Weights of a small GPT-style language model, trained from scratch on English Wikipedia.
Size: 4 heads of 32, MLP 640 GELU, 3.76M parameters.
Architecture: LayerNorm before each block, rotary positions.
Each number is 128 + 32 x the weight over its row's rms, rounded and kept within 0 to 255. Layers, rows and columns count from 0. Numbers have three digits each. The size before them is the row's rms in percent of the matrix's.

# layer 5 attention key, 128x128, rms 0.116, rows 48-127, columns 0-127
088:095080148077112154103150164117127168136116150110096164145140142171115081145149109142082180113128154113127182156149127151163181158145139082114100131119123165134128210113134085136148164122154226139213140131173122089133114122088108116127061137127120151163185109119182166167115132140108123122185129111108198072131093141145128128084063063127102120118083056143139134148120131139177107090161
104:175063088158058193118159138148179048097128136185152155097153175161174095184139160147091074091169116165109120114115109114140146105109141173111122175116132120076185124109164139150108157101134142159128137193071107069102174171169161139141124117151137135114137145114180093168144109124118093142135145113068125128122153090104101122150063115125161104173106104094048124139161136097133134124100
094:155086131079114084133098165076136152139140206165074147133131140130096124111117142117149123141153137111130085064083110107156140155135091142141161115127076123154120149148133157123167144177138154063173096136068105114126138123138100152161164100125126138130092088119115161183127133119109114116150155152092149143143156101182125230132179221127135117095184144092079019085121133164125170112145
102:111151129147114141149172116180176177142128144210145148188136086146134136109162147147144085125104116107163128086083060145128143126147168170127126144097168171123173163121170175108157141107125176053076199060116144129125148105082070102062121118129141165073142167132172127175168129127128128085087087163165096107133125098118140133074121154122110147123102082106117123133145119121168088128050
091:155175165153106107083142174084114147092100185152102156104192097088119082141149141123105124096121075119152109094123132143178087128111163109159115088122083119164186135099189157167131172137165111132089093130116109100092149145132152143191145119170108159173157098089109151187087152103198075185123163146166119142125156136169163138114124103086094137135106079134136192165126165125088042121124
103:079097137158156155154151147118134123159102154153144117130097130155196163204125095095150109053137122166117130135094096163131114149144120084193154059109174193099150133111132147173130122109147113123212172121164137113140101172078120087099079146089101103048167136132161152151115180110162099142173115138178113187135145114096145104152092154131114127089122099170139110092111161113086132142054
104:106162150078133144124101081128152111089170086102153077147111080135121130168106116114065139108148160148139104125125108109120199139147157106113125121139120078194124116140103164142129125112105171177116099178040115131129139075104109125195130159144168140189118148136142105163089109117124145193171060151129096091125047098103119167081109148136141103117140160063095100170109136176164070172166
098:118149142073099115131141206094107138117160111130117071080129116146099078142033117082150119145149161177108135171172159148149131163142143113126150135138111100161127131142118148180054116095166107114114130158067113132136142168167160074086149122181106086144073098131178138174114116139150088097160109123141149105129100153136132218124162142123100215152196118122115160102176126073154138113104
090:167109143119089111087127065160109082128144165150126175096047174102117116164111041111119118171127116173161128163141130175132196111137065104111145096166124134097128117091164100114163139086192104161101116149120146096066148060126168058089185153158120103088116151108168134115130123107114124122135167152068154167109160167117138106149139156130110108103120150184080155165098147137154078151096
100:088108105168113138088156097182137110074079119159161136118115157156113169125104161174133110171161132165133081131183137112141137122112173059106084118093128086152143132147145147123049114150157116210104084193142131120094103113129144137119145137101122159173110114083104143121086185077163139113057148125187137087165155097079130143095112172176131176157169194086175124142122125150154175146124
100:225131138108148121098077086151067147118109174092110111104072128138142156141116161135082144142114143055124134157122145145172154141149134186190179110130105182098120118136142039101128163128147179161166155108103114102085127137143134146187139199157162068088136133197143151150111132180127184148108104146167091086105104100106144066075126110149080126147101138170156136135138121138126137119117
102:089092115112140089048138099114170092135166169113123149122172174175067111133119150170096125090153131142067107139100176169110071069093095161152149069089196121173083114173122148151172179105173168107113119128088159113092113132097099134105114088087147120081073131121101158104135147086165166133115115122168139157118111157183086136103153097164106138125145168159113088139143141171059148122103
102:145109181119163138080169149181100104085154134171114156168146133132128098126122120156153109209127137118128085106176122141171042167143162163173159112077119042155099139098110149102090128099155139121147111063133152135103160118210146109129134074123165182148072085166124114166086172155182165101112188122138129109131146113116161153126100080117123150141084101126090147148124111125108138182076
101:131160096197146102103104093109176130101134149086140134168098128088165152106178119123109213109157141131150124179146135218122124131117159071139167088095161160083129165153169136095146175121122167084147134172163144166136160165124073100094119180125111142122082210124132082121102138144070153120089134118163127121140139142161103088134109139149085136124045108135146147169068118143132195167119
115:123149137160118184118154124189142030125112096149130113157164118124096179113177106119146078117122131183128126084146129126164066131135106098116117105145119165057184125123181161110085073136117090128131181120081167121162134089135079154129115110127063147135153144153107194118164169104156180149165156173133189133152165158101138070096117147084079145157102137112137168113123144113192129138189
100:191170102121155082128086128152107172152164120124132111157054088139169105086074137134097112129103114083139131168132167142099088058165127172083149123136171091170141133143149078154170096168128190129144135073174183093056101142099129122114122136134116095194164117169179147070132100088183082144123156144125159104105145116137121113172099126149091144126139056171102062138139129140123149128114
091:138109144113179062106121133130184082100093154176111126128092143114108144111151111147123143123133150085160051147127134118161119152057113155099081143102118148106099087148186136095187125171164089120116173043125147128130140128160175107140113189074150128200093109127101075100169145127119192144109152141113164097082136134164087095199137118093106122141157073101141117094125167147088073095149
071:114163152117131156132139081147121160142153144089128140095138126111102104110087143122153087132161116083182125049147124098153128039150125193117095181151119147143115142165110132114136143111111169155168043137197122142127109136121140113167129074109089115138128088173062099208153088180111105133080085136082142139127163133109138190120141174159139103134037158163150175117161180114117119129101
125:139069123103086124116156152160094121069151086152190203137147129113108063094124137129142110198179139176132093118138129100123135153116130188132060148199119123137130071127152115114083172124106161131101111153140146121110109149097107084081165168221151161127065132096146173146100121136101149169090104124150155080142156147156157142109093065162103120106065133140134124168192123091139122121124
100:194085092127100139144129136167121088103168155193074136163124087092119124156082135125109123153097164105101160127106115139130087130211193206147083152105137146119104117137076148065125121135096169219134095099206182157073151117176107118148164141141112144142088145189102111141087080133090135157156141097108132148133143126110119128136136085118119097078072141128135109155111091136167129179111
095:158152140115081105118119164164096146125159178172145129192185091116143168133106073084125089129198161183125144154092182120125101158170120145155021114157126145083139165129158170073174115119070129101155081175142140134137094103123022120112135146127127179124118164119171144119073097123102132056117109140120181113114110098110135108135108139136115100099098143135159128120077095113135085126140
113:082167171139190191149169126065156134176107151127143129080083188143162091142145154152122110104091078102120112127104130076154113115084173100117178110101174135151053156154143144190136086113199110074145100149101104139150128125129191098188119113108077097194163114140123098131152149119142103096145129142088143112055145108137144146146140183071147129143130096089119134096127161126100171086130
112:138057120171108133139148142123093139088148088172174189132120139143103073095140145108123118189129137136135081133131109084134105124128142206120069134204123138149115074158146100115097155151120136159130105166166134167129078157118121080099190147212157159148069144122136165152116100137111123186112106115138181089129214142162146121110137060139132107096061138150143120177160147092179111120116
105:157131114150110134134145109189079181097114100154140170119059063182109156100171089118096076175185123202119175133139117057078108166091099182145167126177125167105110104162078116070068175083110143106141168147186154099175120168132125157099092123145140107168097103113117162113142135161127122172108096121084134160098161144128157122154143127119109150151115160131144129145127131087157079161081
108:174162093140175107156157122147141056162126181146113191114121159103139173155096130172126163065086132157163139121121186116136136173121095143115161162074114104133092114143083137141123160133173089118158133077067101117123096156125201149125070095127151138150157105131145114145103123095085106195123158112124128153072122154121091122144064185101196165140120104133110172122114173171136086056089
098:141114091092108222159118125119141161198156090093153056171115102116133098137131172143123132083143186132140184151103146142130132199160127152156121122064087122116115095143080144104136158110163101095100114144099166157141149135126120126125187159092175120114123126097160173176089195146088139104128149139100133066150120024141103160126132122107112111132143155107073126062121112118079147094173
101:094121118155139083165132110093103201139069129141129125073089141187114105098132217147139141070143163119128117152084075163148143187124167161188137128117162103150068055135138165140200129126078131115117137097109116123118143173187133101104113142117102131136108064157047123174165119171185155155139191120122125159163139183114153106128060128101140127124148109141130132128110135146095115122168
102:086135124156125093084120164163147165140104143161153155103102114058099173114067138137139126122121107115053133066147106082104164192178156086073120142150136109188109111143153116137133153169101180078132171196151233142120098170121139114110167132168136151130079136120091143138132113118122154136126139114101143155159086079143191161098077089119109156148118102114118182115086165087132104165093
098:128132136128190185103126086121095094164148101114135177138142121109115180159156088144145139190129136073149113097118106133083119112137129153176190160139158094176140095185090103097172145098136084130154118151135137132069102109144166078098176147106147085063144143107146149137091015156088086177099154148099130174097153128131130149183148093153063142110153184190124104115120140146120111132141
102:060138096185138119118094130132114135110131124099084116140081100122102151101148098140195158123154171183146106101111181095172105099215100143142077121061100147082132184170154138169128115123146105127096147138121135133027155169133173088154137107123095197081087138105115123116116122159127098103113142112201107093163131135112123179122127086135137158165167138099211140145172117164101110117120
095:118143074120142094088135120162106129081118164165122090163179148171091119119071151130160075149173110129131161106135133115181140146100116119139152120102090167142184159126111100083133059174160160119116206156087181093143115067097127082114176098149159105154123140123155166110148122174185135178123150169142122195121093114103106093080087125103129116080149071132123101158198127084083127162169
107:156071096140116106100160122142121092115123108132126131123152145141107132114117171119135102136116126143222140111137145145091111075121109079098111135144183145075128097174150156098124103101210148082112124174102094118197119088139090141104148108127174151128157096059134052131151153091109177096072097152101129161074148137184074170137161110121089173175201104110082174112165125106128081114114
106:105168155109186090167142133154112097183151085118163136120145139116142099129154140136131131154105160096106149172178100119099183138069176092152091134127157112135070147112108106081116162098189113185093128081132102133129158149130128088118056123108158138142151158139119057160142142090154105120057158176054169124149116135099088176142043094128048106118129147156176140113127077137150160120099
097:108107087122136111122141164119140114111140094142118137160148125192073106081081110146130161155132127135122119135166108124135107116196122131126122101137097092140150131130134094122100147148121173115117095172128090119147150102083162174127165131099115079079134203114151106105049169085122160128196057123160222131136124165105143158120062171066116131110144139217130170104162167119201159130170
097:070130162092139114189155119118131106123108103148169176163179092186083115110149149064085116069157145114131103143087108099187121153153125109100099115213109153141101123173138182153149127161153113161108142118131129085076104105094118154099170104122127114096109150151119106180142142101031097175114145132112149153168102167169167053096146200111102113132130079080149148140124115117135070127117
106:154134155087144091134177082186155151142100158092145050136189155166158133119181167118181116112147144125163157154142120175117107059148138135127085123117128133098130094144077119127120163167083120120142145109226118101123083087126158130110172142198174147117123136160156128099115105123147060130144090103141157069147162097181156171107107130161102086193128134148149091186103096142156079107101
098:190136141151129096173178150141150120106106123105147125096091108108117147152143134138073097035109145166119116100067110123145124086146172086102173076180204078123131096089144171146095108110138127132122102148147128128113150168119176148175168068084099170058124089145122104155091114147130110125137128165144101201124138048139071090132141133133108164076126159122144096132108051143119123133079
106:140165110144144166125133174117148128066170103111126054133092150153115117122170086173074063101107123142111084109119115097119205154129167105162169122098071131130106094143160152154113159067140160105102106087122139214149152170132155121114151140143097098155150073142144096083114178112087172162129109123100121132129144193199185065117136134180103133136142136177143158136161185146130140143079
100:157164134122110168123112137113114103120179091154080066079114157129080160139144111166158111118085089132079110087138102187161111153133118151135172110129162101179105132144115153130097112141157128105124186118158137139162150020158166168101103138106070015078146154107131075170152120144088153129072119103121112153122141178135120163098129119113070155115108078108163079141155131138098159077144
101:176099175135137136149115115084028166133116127071163184200119145099140133119111096137106120141132155133153139182079096095113151140110122093164098084179115077154148164117211150134181114102127119094127129161127133149107158105185115100101127155141153053132090113153173076099070177068125128117148095097116149157121178100103152077110121124164153144099141129153140116132169090091197094144126
103:191134155070193119067156143158127097106127111124107133126109162104192136121146155144165147122148210065101136113131103115140100193128134092116060121081098119186055140112106101157146076130179131117117179128080134095154122154160135129145168179084159165119082155080107076106114201136183197125148127088131052105118139096116122137144086145118140125104125129089103141119152149142104135142133
097:116085113130120101101151112125103123129145114165198127097160165201111118093107081159122164140155163110101062122134148110127135119107124109075093135119149082214127107107166158128134208113104134151129186172160079099150087124117167119183167155115129186092067113125118207133116104122132165175061109173112218081085115134111096085160125109143148124109131129129146158157148142123129138138072
109:159100116153072057107149173121141122121126097154098131136102150125134133115119099083158152119156101167183132105218080167177122115153114087129068124146136145110071112131196081148179113105091111094160162152091148155144111138077140120087125174157158153154165160134116125076097076110126120142093127113203169096130157130093081148119135107170127103107155158090077117195175210128134108151113
108:146144150087128038183121137138127102119146172122109126124080129104138113146130091083113130175109180195165118166164086165173108146111136165190142116127118118100153143097120170099132137172123126170143151052124192127147103145105127143130142128168188066058018114156149160177074109128144113145065149110116127111099121109145092104098166160115090160096159103147090099124111127132106128114079
098:173182140129152130087130100141076101132188149133158121197057137127130164148095127142154115124130127146108138118080060073108168112148146114146131125083153147118093089110130085120157151145174132150181031183119171133106116170139125150092147176114132094109152145120102112180112113133148119180130153169128150074114070157191150135106172173078156137141099154107116129094145101046118088190110
107:099101145138119125142117134159090140132155177138134128150124145048106173189089148123073131070145215133140099065160099148150134127166094132107136151157089185133132074093115138117133108133141075149122092136163153125096096169116102085213146080095079119160175140202113136107152166149147123128115061163134134160114133098084108147122138142130126123179111092107071081157143091196145161176151
100:120149132157126133185117125093188093106119145117096135117125125130133103173062171100169105142087113106128177098111122146148110110118150149116164146123094145129081202116112071116169137022147156123165181129093084145167138183141121165120118156125145144084136138138128122139141101194108120093091112126144189183109100133150178072112103124194123089110165084111156110104060126123160184048104
102:156111140222138127131123138099113140115137162103064185140139174099052142077113159092123142159149081125121090117075174106134131054140109104123124115158140147132106156139121082116176126164148091178115105084133126189158099167115167102078142161123131127093123174114111145149141152168169120137111069116117209160182181123135055095135139160090108121122096133202139125135118095149103089078153
087:178110115047139157138154165145161158132115192167107122103061092145133133166174105105139105038102148126158152114127095135108078126122130109078117115164132175127109164108102132083159123073158084112114162128092104081088153119179103135142066117152075119061130142112131134133159111128169134191167125118134106138131115175069096129089106121106155071146102112119169059192116123133189159147092
103:125126117111092171199135169187075200104113134150114151175112076165154110219159100131170118116135138118104142114104123129121129131098109141120165130129166129123089099101108039071179181109057047115096179097177167138181127154130122148141090140143181122107149133155129134053092125112159128132129125129103123132178110166185118089106125136115123125145115132206095083141154129132104132146118
083:138109173122146136165195136094097108134164057092109107127149122090089107121192126168145119181115100147089153076104138137118150090149118100147147102096141114095140141084146135150096094151078159089121103153118113071178134140180129141087098089077135137163113124181098086100191116107113129175073194171106122139105069188112080146132093210124083104101153089133138105143091106159086104091146
099:089135121119106131139103109063119144141166113087077189119173120117128151119105152181196136119147101139131092100143149079152169140146188114136134104135070108195118193097209189169100142158141113100172076135114160101132112166132144157118142119120149120196116088088136102189149157129097171072131127120060160152104133141100128122130092129172081130091097155126175114076069140105105098127081
088:125153091140148157142137170210119177151144136153127144217124091134150111183135110145128133171106088135128144144133116194128126179085116101132124117102175214156124147122141089146160158107070134156188144119154116098098155091133094196151177094112112128092112142148201179099144158175186152156160081161154141121128122110181176070130128126100170165185148161098109104166115164146115134133115
092:159170145154174073122168121127132078184141069118126114167184148120139109081121157169124136206113123165161139138090127164214133154197140110140130100093102156087128126184177144150114090143135133085164056134138120134129177145103104145119188138088139135135133129170147129100151176113104155140155169133179134114044175127126116095103177129152110122089163127093096168076101158115115126059108
120:145131089112030120135099141132103164085102173170192135108092069149079164171110109089115170082164169104147128106170133058082125160088077141077109128190162111157144117108147125153147149099162128168123150174103098121106133166127113089141117152219141134147064117078144124141105119143154170103104094090103103133148134116175159119101112094152125182154111150146159146150180116131172129186116
092:163080159041144114098140097158144130148152100169123090130119125133132168128136122117156088141181115119153111125168185156157090132152131134116106202131136084115102103108143208101128138083121145100150105138102141121139175070204162122116126187156089084132217141164126100132112104104172125136097134098146181109084100102133134174108134189195146157082126149075129128125120191125138108180072
098:093110138095153124102136124114173119176115125070124107122179121154121145142188154168123133122119144030166145089117105099151125150136197100119211110121146109113095135110155161142086101184132108103116120148174158128118102105128106032104173143130173147097166153183164138122126060094120124143105134108134146116156073166129077144132101214084103154132142107133161155195123083159128100103073
099:108111132151166084092145150076121121159137148125167135127130156122096098076106179120099147154215114108090111038142170172114117108194139131151107082117191116106113107163137117180087113103131131175159178084133140123163104121129130181129119116147138155151166138147094077150135078186113097183089100133135138135089174187057124140153098170154117134137130076099128085164094169152076105081140
090:072167137130092124133100146131143143139171149136167114147048126144104125148145109112136155136093091112129100166154127057121140109138123142114145151155137198080110095179065093087204103095142066089153102132131180140106092155068136165122121154125135086109139121107139095112055102161110087093149076054120157138181108189142083120125092169109115157139182141139071096133088121107085090090119
100:185092102098070119082128095173205151144124160146172123146145196126120111107125131064110147119157139101170133121148083141102085128058117190129119124123099101178143080112181097120122127123138077164161124131136113115127079135161031161114068169142200150133125098143112176136131116142108157090144096134125117106079151081170153062122112113086192117174086118146119132119141166142130126168096
087:172073144134157107076115124116146123126126072115146139151191124091142130058141133115157181077110092142156144129112180174153146109083116127156091160145131144128184172123124170133114130141162081078105094223112127067098168130168134112098129174187119148161201155120151100131054144114110116117124138136103159093068122183103056099156130140121099114119159138138159158065166092167150139144133
092:128165164143136157073152174138101096171113169093148170122154079168140158121154078184151207132183135155160203131094188142126132130107170092147088081142125126082145179127199098111159109019130091081129109131148079150069116136149128132173186127083122078091157133116083116076107132152120135136160124091146153163161159142137137109136166122120101143115128096116138120080107110123113134100104
088:114126080107094127149077152149124158135075181086119185091105064128149165150111135139148095095126141147112122122098140178132117138094142106104113157145083109157112151176179110096110160167113087108121141070133144134142167169156087128132071059156083162155091113153136132165157215139146140125187139084173165195174143108098050155157134155119176149094096113138131096142150144142124172184181
092:104127161151118140078117149133176101159134164128102142091035120106106124133123093149142169128129166029115134073106087099087110123172208124115121146136147118175086132110076152134199180138097124161136201135150143124122190118067162151128145103157135129138183137087110154150090206136169133125115141109131097163116175134079125127134138109113129105172104080178146125141140122184149126162065
097:198158107091114130155103123144122082154098140156099137165168113135181109099159168173126159172074136138089163118115099134147157109118133145184169093094106139197130174089113131109162099107085112079144147177101197152140150164122154145115140085158113095095117188125065111140105129125126093123125193115149202130142144110053137122133180112136191105149158145138129106187138072144060095174117
089:112087102112155094139129148108049113151167116129125090119159078121139099193104123067166209122210159115119100164115097153160147136133121163167161135113125142117107095108102171144137128148152098175144104132114099103079134094144204136157106118072153158176114118142112181138109092168115175132212105089127183140136116128146115080118145121176104143154144107142133157095158095209066169164127
090:177134150104153147123196133120088133174116128154121132148093088107146152133154138123145157088142128127147093059170111060120189131122100149098085142099070201163112195130164084191132121124106083082128152153108108109157149123137192090083101113153117105137146087126091149184123115147104167146146136120100143110186128145127145110155124058073149179104153099110131148125108117128234088095084
097:102149141117145099160098127134111173191084139163167131155139062171193148156067142182143149059136128093102114134236108137086070162115107091128168106079128134164095119110137165117089152083144081131133202100131152145191097116140100107143182109178126131096145123120144138132105148139144128172123057133120171133160151110126089084121151128150083183164113124187130122125144116105095133136082
092:121093103114108129123131148173116175072061163059159115167103110139090107181052105091120048066146127133144088087100172133175140141152129144160163070137161146161126065146131105106150152129066139160157171123183173111103159159103108112131133150116147092063139125088123145142093088171192140069138108138111136142113137125081156074183102115101186147130115164117167146140099135106120117152138
096:166143062132062173149126112117105134130141194140135145195093092120200163183116103052134127183127135129070150165057136129137109157138116103082081149144124110138146114087148106153152152156087105109116155123152123075161139094054094159192145086157136108161148155069136140124097099102208138182134116169088119132136109144166158087099144137133157102114135146084148129130175150103131091160150
093:188100139051086122136102153112085088169147171146157066170100119114130102146125155150086166132157092113114162177133123147151160166157172176116090120074120158117122133102137121158148180152123142124148082149150177126106127124119068079131117093173137119088129136111204137129131060177187163137167146187128090132131142035126146214145099131093120148140097091172111122164108148130115095150109
087:178109202134169138139129083176181095176125148118147064132081116075075147181137071124129082154120184122094171167146096141140126155201139084120143153097113169128146161096069133119081073169097151093122151107160113131159115116132124137120113130068171132092104109093122142167110126156151175159143167161131177144173157111106163154170106158103115121163138091137169148138110122201128066148170
089:096149155154152101115130161106118096116115115110162130110123160139156113101114148139149135116080111140181156145081169156088158153175101170136131104117060077105133037134093164149135110153075161095221177170132124079168071142164139134110187063153094192142136066121131114154146142118129111139140171112097141116056139133107072095133152161118111152119134107114112148171147097093156175070172
095:112078092178161117122132115207101128120120144150080088137074119109070114164142212188164165158123145155142118151137168121154146138114137143155137165173127082161139140093083105139104133135159141156105120134106106089069116090167147125136154124093127145093142140106069129195048087155145116093135178121095090117157116117128102116085130124117222152122155153078101097133132131183071177142183
084:146138137163112050149059134065130109123127169103126100097138107109099098079115184136119122097095175116142138081145167088146137154125143126091108136117184085131026127112133136057158155140141144117166142144110122120133066105144086144137112116111135188126154127104177131191119129100132204123146139087117164050138128120204114073113120126137165124137146094132195089133110127069082088104110
091:144125129132137131140105116147111130130182099035119141109108161136139100121079094147128135206033114069183073105204120130172090108142087116139134162105099062122118053110145110139115129091095148172110122074062075120125124103136094140110142109107125145158107162117138120154148177186086171102126115185077101114141100163141100168126130155136177177098163137102136126161129077144108129148098
098:130157133136100103114137120135125100137145059061148099152153145096118173139161147132088152136115142132114161128136154054086062164132165128135115130123152057126124154121133169113131111110120096162181134141118123178169188136211091108145143122118091087152169106075095177130155148081132174200166176101187164114167120197160161106144147118113089183133097119096137167065115111092083090138144
088:171159122085129104166088166161103148135152177125108209102147169128095113111126125144137104118099151025154058128120139165111151145130073137117093182143112126182134154136116117152089174084143137148161132133121168092150109166128106153122168152101116108117116123125141127138081143070127125043156162120094151133057115112124182103046171093128089162132076120126122069153101130155121200157101
089:144080150178133148116142143175112148126091115150138149122123208136122210124142065066098136134123125088104096171128139081097156079048147159151149064160113114083140138097086136107139150130106146135123128118162130166068121130110157099090135014121115113183131142140177132117086127118092139134100135123123138121095139126115151148058103176104161189117101091096174177170150144124191147115127
089:122185121133134111141095129108108184081192162107081203133166044101111145153115129145148110151110115079126158160159106129118144161087198075118121166100146092176134119118181183108156145069089090139167168139164179138142106135153125121137099164155102108130145060077143141146114115118100136116147136084129110120108127066072104163141204099149075144085145184099117151190132155121123146130106